{
  "head_dim": 64,
  "norm_place": "pre",
  "weight_decay": 0.28,
  "warmup_steps": 0
}
Each number is 200 + 40 x the weight over its row's rms, rounded and kept within 0 to 999. Layers, rows and columns count from 0. The size before them is the row's rms in percent of the matrix's.

# layer 3 MLP gate, 1728x640, rms 0.055, rows 570-599, columns 560-639
106,221,220,240,267,141,192,191,98,205,246,227,251,240,244,206,208,210,196,244,176,195,217,201,198,277,141,224,242,95,336,217,168,172,203,192,200,187,209,214,230,173,159,199,204,225,169,168,162,122,181,269,225,222,159,155,160,133,200,183,216,228,190,260,233,256,148,214,285,230,216,204,227,196,158,178,199,212,218,191,252
103,199,172,228,239,117,226,192,243,209,271,128,233,229,155,193,173,215,220,180,176,225,232,214,214,205,129,290,172,160,203,236,198,196,227,195,212,182,185,195,182,160,157,161,215,186,245,258,169,96,191,215,181,282,190,238,202,233,193,240,142,198,202,187,209,249,305,202,191,222,249,227,189,177,216,191,198,173,204,172,170
101,187,206,202,207,294,218,190,236,254,196,142,173,205,195,227,179,217,204,265,172,163,199,291,194,246,252,159,235,227,199,184,213,252,230,189,192,164,161,232,146,177,120,213,249,246,246,188,211,239,113,183,175,244,222,257,275,155,197,168,219,200,201,161,185,205,217,172,168,256,174,166,210,221,152,212,129,196,254,195,187
110,308,212,169,188,198,201,300,206,167,251,208,173,214,191,169,134,227,191,222,151,215,222,174,178,215,250,246,233,181,79,212,165,249,219,248,253,176,220,174,246,132,157,237,190,179,260,332,176,242,139,186,246,202,189,140,131,231,190,197,263,275,210,181,214,216,177,195,120,286,227,224,152,237,192,133,187,189,267,180,189
117,122,224,158,172,47,242,210,197,247,206,183,170,149,228,174,232,171,222,154,184,212,198,188,224,293,178,139,213,168,159,183,195,297,264,175,241,205,107,161,237,250,151,223,144,170,254,193,200,234,281,87,113,235,167,259,133,240,190,185,189,234,190,267,178,223,145,232,216,217,257,177,129,166,233,162,193,187,155,212,278
094,169,130,216,159,203,209,186,201,188,142,188,226,184,173,124,264,216,180,165,180,228,241,196,243,164,255,202,196,196,176,157,137,185,271,169,224,193,264,157,170,181,163,220,214,166,224,169,184,262,213,235,276,265,184,211,273,165,89,194,196,172,159,239,302,165,242,196,216,230,166,172,220,219,161,306,167,200,151,233,222
096,145,198,174,250,106,225,178,216,231,184,166,221,193,228,220,168,242,206,139,174,213,144,172,161,166,129,171,238,236,213,175,202,180,188,248,227,208,198,203,217,221,162,161,203,181,196,147,206,254,196,194,232,246,118,190,242,226,200,126,205,196,170,178,299,201,202,228,208,189,204,154,261,227,213,137,169,220,180,216,178
106,290,258,195,140,231,260,139,180,182,270,218,153,215,257,193,240,285,197,210,208,148,174,203,208,148,195,104,192,259,214,189,223,122,196,192,157,201,156,234,214,221,232,104,163,223,177,205,326,195,192,264,213,159,235,261,152,212,185,218,235,236,151,238,191,226,196,172,223,227,184,244,193,183,175,156,205,132,190,186,268
102,210,235,171,199,177,187,213,244,185,208,178,277,220,205,275,204,254,204,232,133,238,218,238,113,201,173,284,155,197,147,212,219,174,229,176,281,210,121,183,187,194,281,189,163,220,159,224,196,193,191,203,215,180,150,191,192,231,146,148,100,164,243,229,235,236,208,257,175,201,246,242,187,268,200,140,175,206,218,167,198
102,197,147,219,211,234,220,232,234,194,205,275,198,212,238,133,266,137,259,206,241,196,198,199,248,193,170,298,194,207,201,162,182,210,144,174,191,164,140,131,241,253,192,190,190,204,275,208,160,258,246,187,175,220,179,201,260,190,182,192,167,261,165,284,170,129,179,187,160,139,179,253,173,147,190,245,211,191,173,205,191
100,275,146,158,150,101,205,179,184,248,180,192,276,199,134,219,119,161,159,168,273,187,221,169,202,271,221,185,161,206,201,163,131,115,182,105,272,212,226,200,227,236,163,228,173,224,170,154,160,188,210,172,152,189,215,181,141,158,194,272,193,250,233,215,129,236,190,166,147,211,266,193,147,169,221,256,159,172,175,282,247
104,210,224,248,199,199,194,223,146,198,130,151,130,244,213,187,121,214,164,159,183,162,243,164,240,206,213,227,122,181,289,163,190,225,194,137,267,279,155,190,225,187,135,194,194,240,247,194,197,150,197,208,251,239,180,261,81,159,287,202,207,281,198,196,182,238,205,252,219,229,245,183,189,178,210,184,243,179,175,295,170
099,195,176,266,227,187,149,228,144,248,186,181,277,208,200,184,202,189,221,235,253,246,223,180,205,261,199,230,212,168,241,210,197,169,187,220,225,184,207,222,187,244,208,169,244,216,175,221,103,203,261,281,183,194,187,172,196,193,222,190,254,302,182,121,266,216,174,162,252,214,152,164,172,197,234,171,217,95,221,177,131
093,236,185,181,341,168,173,140,204,202,201,229,167,242,236,159,163,167,181,226,183,197,174,204,157,209,195,133,192,153,218,266,241,214,117,251,244,208,170,172,192,271,215,243,219,130,220,203,176,156,193,208,198,136,195,187,173,221,188,124,218,113,216,172,241,230,170,217,178,229,162,170,270,203,205,222,193,220,218,295,296
100,197,182,171,191,185,212,235,295,250,211,183,299,236,199,226,132,191,174,247,241,256,179,158,196,209,202,116,211,273,149,192,134,200,252,215,212,147,165,175,156,202,229,232,234,196,228,162,177,157,132,207,164,242,172,201,217,203,235,226,210,155,211,191,190,128,248,198,179,196,208,275,241,208,206,159,221,183,201,250,255
097,228,262,206,190,168,224,156,203,292,188,173,231,205,202,180,133,229,226,162,186,306,110,270,176,195,117,261,172,221,212,229,247,97,230,173,228,165,191,225,211,177,195,187,182,236,197,237,201,213,210,164,134,148,252,202,176,140,197,183,70,266,206,202,150,256,227,163,216,181,233,245,149,219,207,112,236,168,228,161,268
097,219,197,246,181,174,220,169,235,168,226,172,236,181,160,212,255,236,171,219,148,228,231,188,203,223,224,169,273,230,207,157,155,163,179,232,217,258,167,264,263,242,255,216,160,211,275,180,227,123,159,196,259,220,192,193,215,134,108,220,181,239,224,280,238,164,145,187,224,146,271,180,138,212,143,180,177,227,145,209,190
113,263,224,114,223,161,169,183,173,164,260,163,166,196,201,162,146,164,216,213,142,202,204,196,210,235,176,241,225,217,240,200,160,277,166,178,261,162,212,202,243,243,159,147,179,248,197,298,250,226,226,239,248,203,234,200,180,188,203,282,157,190,142,201,195,167,165,218,247,120,123,218,283,181,196,187,157,130,167,288,183
095,247,217,190,169,262,201,211,180,181,181,150,223,152,211,212,194,165,165,253,158,170,251,249,166,167,202,229,167,201,218,272,263,139,151,189,215,231,229,197,190,205,163,186,141,195,171,245,217,263,226,164,125,205,213,220,183,263,221,256,208,158,226,208,234,220,277,150,223,291,181,136,209,168,174,116,209,199,236,155,177
087,186,191,151,231,197,226,191,167,151,184,161,232,201,191,207,264,215,149,215,261,156,143,178,187,208,231,206,242,240,265,224,215,188,200,226,165,237,166,227,236,213,171,162,228,191,173,223,247,265,247,193,107,255,201,235,208,197,203,271,245,185,229,193,247,209,191,215,161,209,196,160,190,210,203,140,210,196,173,252,226
096,209,151,227,259,264,240,163,201,190,206,226,251,254,156,149,175,146,209,228,191,190,310,183,244,211,163,157,160,216,155,250,233,163,182,230,244,236,164,186,174,235,284,171,255,176,147,157,199,213,204,165,188,266,216,148,183,208,201,178,174,214,115,222,162,171,210,166,166,98,262,185,218,234,245,159,234,228,217,171,133
099,168,198,238,196,121,140,172,209,201,171,186,198,170,288,219,241,118,224,204,247,150,180,177,234,182,179,162,135,225,261,225,200,148,239,217,145,166,238,203,118,246,250,191,160,259,185,231,130,227,176,166,174,190,222,184,295,169,211,185,193,172,188,265,268,245,218,166,208,186,172,197,177,203,239,222,228,227,213,195,202
104,209,141,340,225,165,171,194,179,264,227,256,224,208,212,208,214,222,127,161,220,147,194,250,169,163,240,225,231,145,199,234,121,165,205,170,192,201,242,185,112,170,250,188,212,116,221,185,174,237,165,205,186,206,288,149,286,214,163,261,262,193,220,202,221,255,184,158,216,188,204,167,240,212,131,191,179,136,230,216,224
093,255,150,267,97,131,186,202,154,175,167,193,233,210,150,146,185,201,201,236,267,199,162,207,263,157,135,119,215,213,190,249,139,244,166,193,190,209,166,129,139,202,158,186,190,177,175,237,172,183,168,261,171,233,126,188,236,178,235,196,167,165,244,203,140,236,191,236,217,139,233,202,218,238,231,230,169,149,183,203,141
110,226,122,142,217,221,266,195,201,158,188,274,242,261,181,210,157,219,157,253,99,268,132,210,208,141,191,198,202,108,245,172,186,148,206,114,284,161,188,249,208,209,304,212,223,228,162,187,199,207,254,203,251,204,164,207,269,185,200,167,205,175,206,177,267,188,252,186,239,140,185,179,173,167,294,181,234,216,211,202,245
103,220,175,143,191,145,178,146,245,215,212,247,246,159,165,188,167,184,189,196,179,192,249,217,183,157,193,203,172,229,117,245,154,159,251,237,255,178,208,143,236,242,198,157,245,215,177,191,245,182,170,191,256,251,170,226,293,201,228,243,187,212,205,186,215,157,152,253,199,192,197,199,205,258,195,195,180,114,226,239,256
113,223,229,277,132,210,205,233,183,213,152,173,295,225,146,144,201,132,209,144,167,192,204,154,193,143,174,126,189,206,236,234,181,158,183,185,171,190,235,258,273,197,257,187,223,221,199,195,188,182,165,183,209,162,245,235,172,226,238,151,224,261,243,185,254,160,209,145,180,190,198,217,172,212,292,190,271,172,232,171,169
100,190,191,198,179,210,167,137,152,257,211,216,151,208,174,189,242,168,203,219,179,222,192,194,250,200,218,194,212,261,126,124,129,249,152,156,240,156,258,130,180,189,102,226,221,206,210,209,152,139,226,160,197,190,196,219,143,243,218,160,152,258,197,175,193,219,213,162,272,230,236,260,218,258,176,169,173,204,193,153,204
097,179,214,190,132,195,239,175,247,201,154,221,180,167,199,115,243,169,208,243,203,201,264,233,182,188,178,199,165,187,244,156,208,176,242,237,226,197,220,171,211,247,261,233,251,224,202,260,162,205,206,154,189,161,184,184,171,162,240,170,226,146,126,225,212,262,221,185,279,201,169,245,196,126,115,232,198,169,258,208,174
099,241,241,222,235,237,193,213,161,162,177,222,205,166,178,144,133,203,279,169,247,289,169,191,185,148,213,233,179,210,256,225,193,265,208,176,232,168,167,181,245,240,186,120,166,203,278,170,193,174,174,216,248,157,244,214,221,242,186,232,210,212,216,241,204,214,202,213,190,248,222,143,180,206,164,151,215,186,225,180,237
# layer 3 MLP up, 1728x640, rms 0.0581, rows 570-598, columns 560-639
103,128,245,190,175,130,206,182,271,258,203,231,140,230,137,189,234,193,228,170,187,183,193,243,170,82,228,191,217,249,271,191,203,158,164,217,166,177,184,166,145,232,206,176,174,179,191,137,198,236,188,228,187,176,213,152,176,221,240,195,211,241,189,196,172,276,252,199,189,202,203,142,185,205,276,180,287,222,125,245,205
100,147,166,249,188,202,272,205,124,189,170,266,201,242,217,227,265,200,163,207,207,199,180,241,293,198,264,222,215,141,219,282,253,221,218,156,157,195,277,208,227,210,176,229,274,252,221,214,217,139,221,200,198,200,232,208,267,202,233,164,207,242,248,182,282,205,189,195,214,170,204,229,182,246,222,216,184,286,184,243,200
097,163,223,136,252,178,210,176,124,147,245,181,206,148,203,151,118,198,182,202,238,259,167,149,210,220,215,204,185,261,283,232,212,193,249,270,165,164,191,220,189,286,214,207,137,235,203,188,168,174,191,205,157,211,214,252,196,233,215,197,173,218,284,209,196,231,249,214,232,159,151,189,256,150,238,181,121,184,210,155,219
111,188,262,255,236,121,251,270,234,164,227,223,209,224,187,248,165,256,154,187,227,179,268,184,209,251,126,264,176,140,233,222,223,147,176,182,179,267,281,232,244,185,256,175,167,128,212,222,181,164,173,179,201,190,222,178,259,212,144,140,191,220,221,256,171,183,176,150,174,205,100,217,182,207,73,195,221,218,198,194,167
111,152,169,183,178,204,179,222,149,192,181,126,212,231,298,239,175,234,187,218,212,236,233,278,139,254,178,185,198,207,205,155,181,300,207,181,143,180,146,215,209,263,131,253,110,269,151,145,194,197,230,173,223,215,174,190,197,202,255,192,212,199,236,224,154,239,193,153,164,159,130,169,114,203,153,264,192,226,160,207,254
105,174,164,207,215,183,257,241,217,234,217,187,197,184,296,198,204,223,221,222,203,174,145,169,261,93,212,169,233,211,233,186,252,135,206,197,217,205,148,230,182,190,205,262,172,182,164,161,181,197,245,228,200,168,183,198,214,237,168,236,216,178,186,193,156,274,173,235,187,256,193,232,228,289,168,184,235,231,195,155,200
100,183,178,169,185,189,250,200,162,170,224,206,175,223,194,154,201,136,221,169,203,196,145,194,220,171,225,181,239,176,154,267,227,234,155,161,214,167,162,203,224,236,227,202,158,230,244,168,198,247,164,186,216,296,180,232,158,180,169,192,242,194,150,217,202,152,215,237,179,187,168,164,248,236,116,183,127,181,213,133,180
104,176,211,270,178,180,179,206,160,230,241,184,166,237,249,135,183,176,212,214,191,198,146,214,222,110,154,215,219,116,246,203,177,159,192,210,215,193,193,139,216,223,191,167,233,236,227,209,215,188,157,184,221,179,240,125,236,231,175,202,183,211,235,175,207,200,207,170,188,233,189,217,202,168,163,200,187,234,220,243,167
102,144,149,244,227,178,265,170,230,169,161,209,210,195,126,188,178,138,210,217,202,169,241,191,237,168,198,180,139,262,234,213,186,176,243,136,161,155,207,156,109,198,147,163,131,208,205,125,220,206,213,203,202,246,171,146,213,222,139,220,225,216,130,120,190,250,224,177,236,260,258,179,216,163,185,143,103,224,181,263,199
104,188,246,209,243,165,196,228,221,180,175,198,229,212,183,249,162,278,159,213,170,208,190,252,211,144,155,194,200,209,163,202,226,187,214,135,181,171,217,225,150,257,234,173,150,174,202,145,194,239,236,273,184,239,247,195,220,196,126,234,152,178,226,179,200,242,178,198,160,261,238,148,179,245,239,254,191,215,199,238,164
100,246,216,166,186,123,228,158,132,221,188,220,241,164,194,164,201,191,173,216,213,216,194,164,157,197,83,207,178,198,216,176,190,199,229,136,220,237,259,235,199,214,186,279,226,154,208,222,199,185,231,220,167,230,172,220,257,154,261,265,229,233,198,161,252,203,160,157,210,139,231,157,187,188,189,205,110,130,119,202,188
104,252,169,296,266,194,166,202,240,159,214,254,217,197,158,193,230,219,140,184,320,226,146,144,169,192,212,160,193,215,233,215,161,194,156,150,244,250,217,182,220,211,183,152,188,196,179,154,209,179,175,174,215,255,226,171,123,195,208,219,182,280,238,89,144,224,249,254,261,224,140,207,227,181,209,230,228,211,158,222,216
096,196,205,180,197,198,197,239,168,221,224,235,219,225,194,176,279,139,183,196,201,199,136,192,218,201,217,228,189,228,229,147,250,221,182,183,179,207,201,231,166,209,180,171,187,153,193,175,231,214,223,230,214,220,166,224,178,243,216,146,193,258,162,204,218,129,200,173,220,187,171,226,228,71,169,246,208,255,233,205,174
092,209,209,237,128,223,216,222,147,230,174,260,260,198,122,188,233,203,139,230,203,208,241,184,187,225,179,143,222,196,200,230,234,193,241,245,102,203,220,271,120,201,153,194,155,274,193,270,181,155,199,224,232,178,141,263,217,226,251,288,148,152,212,242,155,136,255,203,140,144,166,213,256,260,149,258,243,236,219,230,240
105,178,223,112,262,271,200,204,174,193,205,221,222,189,168,272,209,195,183,177,222,204,220,221,230,239,198,193,146,180,217,301,159,171,253,201,221,219,119,189,174,200,162,306,216,184,205,102,205,218,176,233,234,198,254,170,190,153,233,209,194,200,177,201,172,231,147,204,148,185,199,208,238,195,208,256,256,189,228,211,266
097,256,148,161,193,216,219,237,208,162,194,144,296,160,247,198,213,214,179,231,221,161,190,184,231,172,243,185,280,190,244,250,165,201,203,211,132,140,223,176,182,167,226,180,223,274,267,189,183,147,183,274,313,246,195,239,233,223,141,277,134,218,188,169,154,222,184,127,179,207,212,181,315,147,254,207,115,178,196,180,210
098,274,153,192,223,148,187,248,150,229,129,183,278,186,185,201,244,228,213,181,182,235,216,213,269,141,164,255,182,169,191,284,204,171,149,171,188,296,238,261,264,240,225,187,226,245,174,206,229,252,257,189,182,261,143,192,196,196,193,199,246,236,212,220,137,202,258,304,212,240,179,128,190,220,311,186,166,239,168,186,199
115,208,97,207,119,189,167,167,211,232,186,253,251,210,210,272,140,193,189,193,257,228,229,226,247,177,148,253,194,206,168,203,196,206,210,171,205,253,200,248,198,222,108,200,225,188,178,168,255,189,154,130,146,182,260,157,264,217,208,167,223,179,207,241,115,264,202,158,209,258,249,206,190,133,237,224,192,184,201,210,206
098,228,259,151,207,117,233,193,159,179,260,207,254,156,189,120,207,217,121,185,205,219,210,178,250,185,230,131,166,184,218,316,176,228,218,134,237,156,216,189,166,152,134,196,163,224,205,194,211,184,129,138,182,218,244,216,235,272,164,278,171,185,218,233,211,194,231,220,206,184,168,235,130,226,265,226,228,166,199,155,225
090,141,162,169,207,213,162,168,145,253,272,129,190,146,226,168,219,179,213,211,176,243,177,225,253,206,136,192,190,177,194,194,152,213,223,200,196,199,157,205,264,265,220,143,198,167,190,163,180,191,252,175,148,176,179,216,143,152,214,177,159,231,219,228,188,99,200,187,207,197,202,183,157,197,251,209,157,228,199,206,165
095,204,170,159,233,180,188,241,227,245,216,244,201,83,230,212,145,187,159,167,224,184,154,202,203,172,176,221,201,219,244,128,163,289,180,254,200,220,253,242,244,201,209,209,200,102,144,216,215,231,102,249,182,173,215,124,221,100,166,205,169,158,228,224,181,201,184,224,237,293,194,233,246,185,121,219,232,213,177,219,243
100,168,116,171,229,194,219,177,236,124,309,259,242,188,178,188,216,217,234,204,307,216,229,211,191,218,174,210,305,128,181,229,259,282,214,160,179,254,233,167,233,215,242,194,197,170,191,196,194,197,252,228,179,169,212,236,162,122,340,152,195,267,222,156,214,167,192,132,171,169,213,298,185,136,181,191,143,247,204,199,175
098,256,194,202,127,234,52,228,262,237,145,197,223,217,185,180,290,228,187,166,195,189,228,244,184,188,234,201,232,227,165,189,142,203,155,223,218,221,214,161,243,277,194,196,178,161,152,232,174,83,182,146,268,182,95,172,150,268,190,189,148,218,113,209,228,215,226,260,191,230,173,154,155,126,204,224,223,222,135,182,166
099,170,213,205,171,251,172,195,110,223,191,205,196,203,260,222,157,279,140,116,186,191,208,236,180,195,168,178,169,155,233,173,208,196,199,230,124,228,200,233,164,176,176,187,251,138,193,289,217,177,152,179,228,202,183,174,247,188,204,225,222,164,203,206,226,207,205,127,201,151,152,200,144,229,137,199,170,218,243,253,194
105,237,166,226,215,224,209,179,213,199,267,193,224,205,141,188,204,175,196,228,247,132,167,288,215,142,165,197,226,212,156,209,180,270,252,263,164,259,205,151,177,159,186,220,144,259,161,162,229,221,241,189,192,218,217,180,235,170,128,244,173,136,206,260,219,183,215,178,232,219,188,154,152,216,206,230,270,136,217,203,191
104,198,190,274,182,144,151,215,133,138,248,143,165,205,157,180,233,221,183,257,154,202,116,204,183,206,239,211,136,235,280,125,238,264,143,191,165,278,127,226,259,156,207,238,149,231,200,198,183,230,184,140,185,180,173,145,228,181,237,199,145,214,307,238,204,213,176,181,164,123,186,187,211,163,160,237,188,188,129,186,246
108,120,192,152,252,168,192,239,163,166,187,162,186,100,242,279,163,202,164,267,234,187,189,216,258,264,220,237,175,217,161,189,169,222,191,276,178,191,225,255,205,202,179,247,205,145,114,221,144,162,170,183,176,211,207,219,207,193,210,208,219,244,173,129,142,240,234,263,232,229,280,241,292,216,157,301,202,191,157,221,266
093,204,240,214,134,216,185,224,215,173,143,199,283,271,168,174,268,178,208,209,271,226,228,159,181,195,182,181,216,215,216,160,244,153,187,172,212,236,252,187,226,172,248,277,170,236,167,214,190,244,197,220,174,223,322,195,164,237,209,210,248,223,212,140,179,228,163,182,219,179,201,142,155,186,200,226,211,199,203,216,273
099,193,154,204,188,159,180,263,126,178,189,187,149,156,261,126,229,174,169,220,227,181,232,178,198,171,178,168,212,175,193,173,207,260,234,209,204,140,226,244,95,263,210,192,222,140,181,238,219,229,116,243,180,138,231,158,81,198,239,182,187,103,244,250,209,199,218,214,168,168,171,277,216,128,207,269,203,180,278,197,193
# layer 3 MLP down (transposed), 1728x640, rms 0.0554, rows 570-598, columns 560-639
106,197,247,153,194,223,189,235,233,153,214,206,214,226,244,209,112,254,242,165,204,198,119,237,179,186,152,288,265,226,257,243,199,160,193,214,155,209,169,189,236,135,186,282,112,247,165,242,188,164,180,132,192,174,236,227,246,197,287,195,282,201,126,186,226,244,234,188,175,143,199,178,253,194,235,216,221,175,230,139,246
101,207,180,234,208,219,185,171,188,184,168,213,148,211,200,251,261,200,171,273,165,238,146,222,193,173,213,153,230,223,231,121,219,222,217,153,199,224,225,215,228,222,237,98,214,253,212,239,248,159,202,242,181,204,207,240,285,241,150,252,230,272,215,184,208,240,164,209,196,233,141,217,266,278,190,172,167,255,176,193,211
101,153,176,128,143,207,172,186,116,270,256,232,152,176,245,222,249,252,145,242,230,250,214,277,210,187,152,216,238,269,200,196,217,225,190,283,183,169,224,239,135,266,216,225,179,163,157,194,246,230,144,173,204,191,216,171,225,166,192,206,213,253,189,205,214,180,214,230,178,164,224,213,193,168,250,254,110,149,254,290,251
110,237,181,250,240,151,236,262,212,177,227,159,160,221,188,214,188,181,168,205,197,199,275,134,237,186,219,252,171,125,221,186,200,234,221,224,173,240,275,229,264,149,209,209,160,227,244,187,192,251,190,227,187,188,170,52,172,252,224,225,292,258,229,219,218,194,201,205,153,276,203,214,186,235,102,249,257,207,231,187,116
114,193,204,214,221,219,199,228,251,236,243,176,165,251,210,214,221,169,182,250,230,230,188,244,153,210,284,206,195,250,163,191,200,291,148,158,179,110,164,116,211,225,192,198,136,201,191,199,158,202,288,153,112,210,192,197,211,200,136,189,231,151,222,236,178,173,195,138,204,224,224,147,175,248,229,118,206,178,222,148,223
104,120,210,259,187,164,178,189,187,175,275,163,250,182,231,239,178,270,197,158,160,129,300,270,273,240,224,212,150,218,182,195,228,277,221,189,165,188,197,216,226,241,237,211,193,249,241,206,269,196,227,205,152,180,176,170,185,205,234,297,219,200,179,191,150,175,255,187,98,90,199,255,312,148,191,207,217,230,201,218,202
099,269,121,128,211,275,191,179,233,150,239,217,139,269,194,201,201,177,150,225,171,259,235,293,244,183,130,218,229,215,162,234,163,215,183,193,191,234,150,223,151,161,230,123,158,250,255,239,200,282,196,219,230,157,187,251,237,233,165,204,181,198,171,168,180,147,181,196,253,205,189,218,179,217,212,290,214,203,155,229,252
104,233,241,206,176,265,217,257,119,195,218,195,176,191,237,210,185,166,191,114,184,280,161,190,170,210,149,234,197,192,166,208,151,251,284,212,215,196,210,191,222,202,224,186,250,232,181,248,119,218,214,169,161,214,189,218,212,229,206,198,181,136,285,205,165,226,162,190,175,205,158,231,190,172,184,230,158,228,196,217,195
097,231,187,185,183,229,217,162,258,145,235,201,194,200,175,196,169,234,206,173,161,215,220,165,227,195,233,197,151,148,245,220,178,211,235,126,177,213,192,249,219,197,282,197,243,264,257,230,263,248,173,161,171,158,259,208,149,218,210,205,116,235,142,224,190,144,193,250,227,220,223,216,232,286,219,199,194,159,151,329,171
100,210,209,251,223,266,237,222,222,256,216,235,174,173,174,186,272,250,240,200,205,201,215,197,205,230,157,253,216,208,147,159,200,201,92,210,268,186,200,127,182,299,247,149,172,222,249,66,231,193,197,97,164,223,200,187,130,162,183,252,188,225,157,189,193,185,162,240,201,223,162,259,139,217,180,259,145,195,231,151,144
103,257,229,117,196,201,228,99,107,262,158,290,242,193,185,236,176,189,195,185,181,173,263,145,235,249,124,195,215,159,226,202,158,216,266,177,130,241,182,258,191,240,147,257,148,240,153,217,181,194,235,157,165,138,146,226,116,196,179,223,247,228,156,153,118,227,227,193,141,185,203,164,187,187,154,212,167,209,133,214,188
112,261,198,201,228,240,234,166,199,160,105,152,173,244,229,214,229,184,263,185,231,225,215,242,211,177,235,198,196,195,215,139,248,192,230,179,128,177,251,298,184,143,137,202,199,221,126,190,250,153,262,269,204,198,244,257,161,154,255,222,207,256,216,218,167,219,231,255,247,156,228,184,168,201,211,203,180,118,209,245,196
094,188,222,197,208,300,126,178,249,229,228,231,209,176,144,115,205,187,261,150,167,217,243,182,225,245,134,184,207,260,262,240,221,244,329,200,205,142,176,190,239,170,154,217,205,213,184,159,204,224,206,188,224,118,191,183,191,248,150,214,190,169,177,202,203,206,274,287,225,171,195,179,231,214,172,192,196,229,223,198,208
096,105,158,172,162,261,225,166,198,201,176,178,239,282,129,165,235,217,202,161,159,170,166,119,177,245,160,183,266,149,216,188,179,198,173,187,201,254,206,235,240,196,214,252,183,216,193,105,236,216,96,197,209,99,209,175,243,156,225,167,259,187,197,206,218,153,156,225,170,155,157,276,234,162,122,211,195,194,171,202,219
106,169,261,174,257,251,234,159,184,151,160,210,163,164,238,230,158,207,136,173,171,194,198,259,169,208,233,220,207,118,243,137,203,158,264,165,215,241,189,181,175,254,193,185,160,165,201,231,258,203,258,264,145,168,215,180,222,198,216,176,191,212,203,166,161,197,236,194,222,195,272,286,244,226,169,211,178,167,168,206,318
096,124,189,194,217,187,209,123,199,170,197,291,136,278,144,244,188,194,179,159,128,176,172,276,250,199,234,202,176,147,207,148,210,196,232,173,196,208,171,185,225,192,141,231,186,204,197,163,213,243,218,167,189,285,177,212,216,169,199,180,161,193,164,137,236,197,195,213,151,223,217,167,175,150,205,227,213,233,137,223,182
103,268,80,240,206,213,125,233,248,155,267,175,166,183,221,184,247,230,226,162,208,207,160,203,137,226,215,205,217,239,227,211,206,199,222,172,236,207,145,243,243,222,256,181,142,173,280,203,201,194,188,220,249,215,209,216,142,148,176,105,209,180,202,223,178,189,94,195,180,228,205,245,212,203,187,193,159,284,208,233,197
106,241,136,213,177,206,234,160,237,196,141,175,188,228,256,180,211,174,255,210,251,218,234,258,223,239,182,220,201,193,191,175,218,196,177,144,203,220,277,281,133,162,218,131,195,173,138,152,301,206,233,193,170,174,186,178,212,260,243,195,179,225,176,198,196,215,230,158,157,281,204,239,216,156,271,201,181,181,235,209,188
093,161,248,133,128,159,293,169,203,202,208,165,201,196,201,194,208,187,254,187,204,204,211,140,229,201,244,113,230,192,232,134,199,180,182,154,191,134,221,213,191,201,195,189,238,188,218,252,250,170,133,177,219,157,185,166,170,170,128,223,199,278,242,241,225,126,150,297,95,171,226,171,154,160,260,226,146,225,203,234,196
097,181,269,194,197,183,165,151,250,206,182,137,239,173,211,237,187,182,238,243,249,159,222,261,190,296,173,137,210,222,146,215,208,138,151,191,160,190,272,197,108,122,205,186,200,168,156,218,192,231,172,204,268,89,172,240,245,180,204,218,217,185,187,181,213,192,240,254,189,214,223,150,211,250,221,200,190,181,167,269,242
097,175,174,163,225,179,192,221,181,214,238,141,229,116,184,211,297,190,91,213,169,192,285,167,164,337,197,214,199,219,196,231,351,229,180,209,231,219,253,221,198,155,212,243,216,209,178,236,143,166,206,229,232,177,294,181,182,204,220,219,204,205,237,242,179,190,193,176,232,238,165,127,191,198,299,161,248,226,233,245,209
096,178,253,182,160,209,208,306,206,140,211,224,135,194,200,208,228,125,267,205,131,228,250,220,187,216,160,217,311,211,260,178,133,279,138,185,215,209,159,149,216,180,212,186,146,130,184,121,176,193,258,227,240,249,175,146,133,207,196,124,219,207,251,179,156,172,169,147,228,190,263,195,138,240,216,270,220,197,153,212,216
105,154,233,180,209,244,213,196,267,139,208,202,203,196,223,184,207,144,156,154,269,197,195,219,242,226,205,210,180,224,187,133,194,181,165,187,221,218,247,267,200,194,158,214,258,143,227,233,211,115,204,184,249,200,182,135,178,226,167,161,163,185,177,155,168,180,291,228,242,225,193,191,118,191,187,198,222,277,234,130,198
098,156,200,260,181,212,254,153,137,208,232,188,252,195,155,192,185,249,206,214,206,219,142,213,192,186,179,214,159,193,216,267,165,234,244,178,151,207,110,219,286,152,237,204,243,175,167,173,227,224,195,189,201,203,228,184,191,208,234,195,152,277,152,256,227,173,225,153,145,168,224,206,207,231,152,249,150,136,177,182,191
106,193,184,175,201,208,178,163,207,285,241,230,175,212,231,236,159,200,158,191,153,209,123,156,160,237,144,165,192,278,101,232,146,174,135,188,201,215,234,205,275,200,179,230,207,195,260,217,245,208,116,204,217,222,198,228,183,154,199,203,228,168,234,212,259,182,186,210,232,178,225,226,208,149,204,230,229,157,242,187,241
105,199,229,207,202,222,224,203,144,254,208,249,105,215,205,213,202,210,229,201,208,203,172,239,179,144,188,181,142,243,280,205,181,124,168,167,197,215,121,244,249,280,259,176,249,222,202,168,167,223,223,146,182,121,104,205,235,145,227,220,243,168,192,100,215,174,208,187,127,239,173,201,216,150,185,111,204,259,161,244,275
108,200,201,175,212,147,188,244,215,215,238,206,228,148,242,180,244,194,130,218,152,239,201,159,178,206,187,212,253,179,173,223,260,186,172,185,229,303,203,169,146,239,186,243,227,174,172,150,207,239,227,185,192,178,169,219,213,159,281,209,200,232,138,247,164,190,222,182,251,112,192,222,195,279,204,242,104,195,188,192,246
096,175,186,182,164,206,182,237,227,196,167,226,155,245,195,205,189,198,166,184,230,229,142,155,236,228,209,172,170,182,147,179,126,227,251,143,179,177,207,214,83,183,290,183,176,182,259,200,204,230,237,179,238,169,239,228,258,232,230,266,193,180,164,98,173,169,261,155,145,214,166,201,163,179,116,184,224,222,241,148,212
098,148,183,226,165,182,233,209,184,161,143,166,159,239,186,169,252,190,197,245,268,223,266,169,162,165,176,226,189,168,175,242,197,225,227,281,183,132,300,217,204,214,168,247,171,173,183,167,143,144,224,193,193,219,269,137,139,130,226,239,167,172,230,188,204,260,255,142,207,153,117,242,219,200,168,159,142,267,271,233,168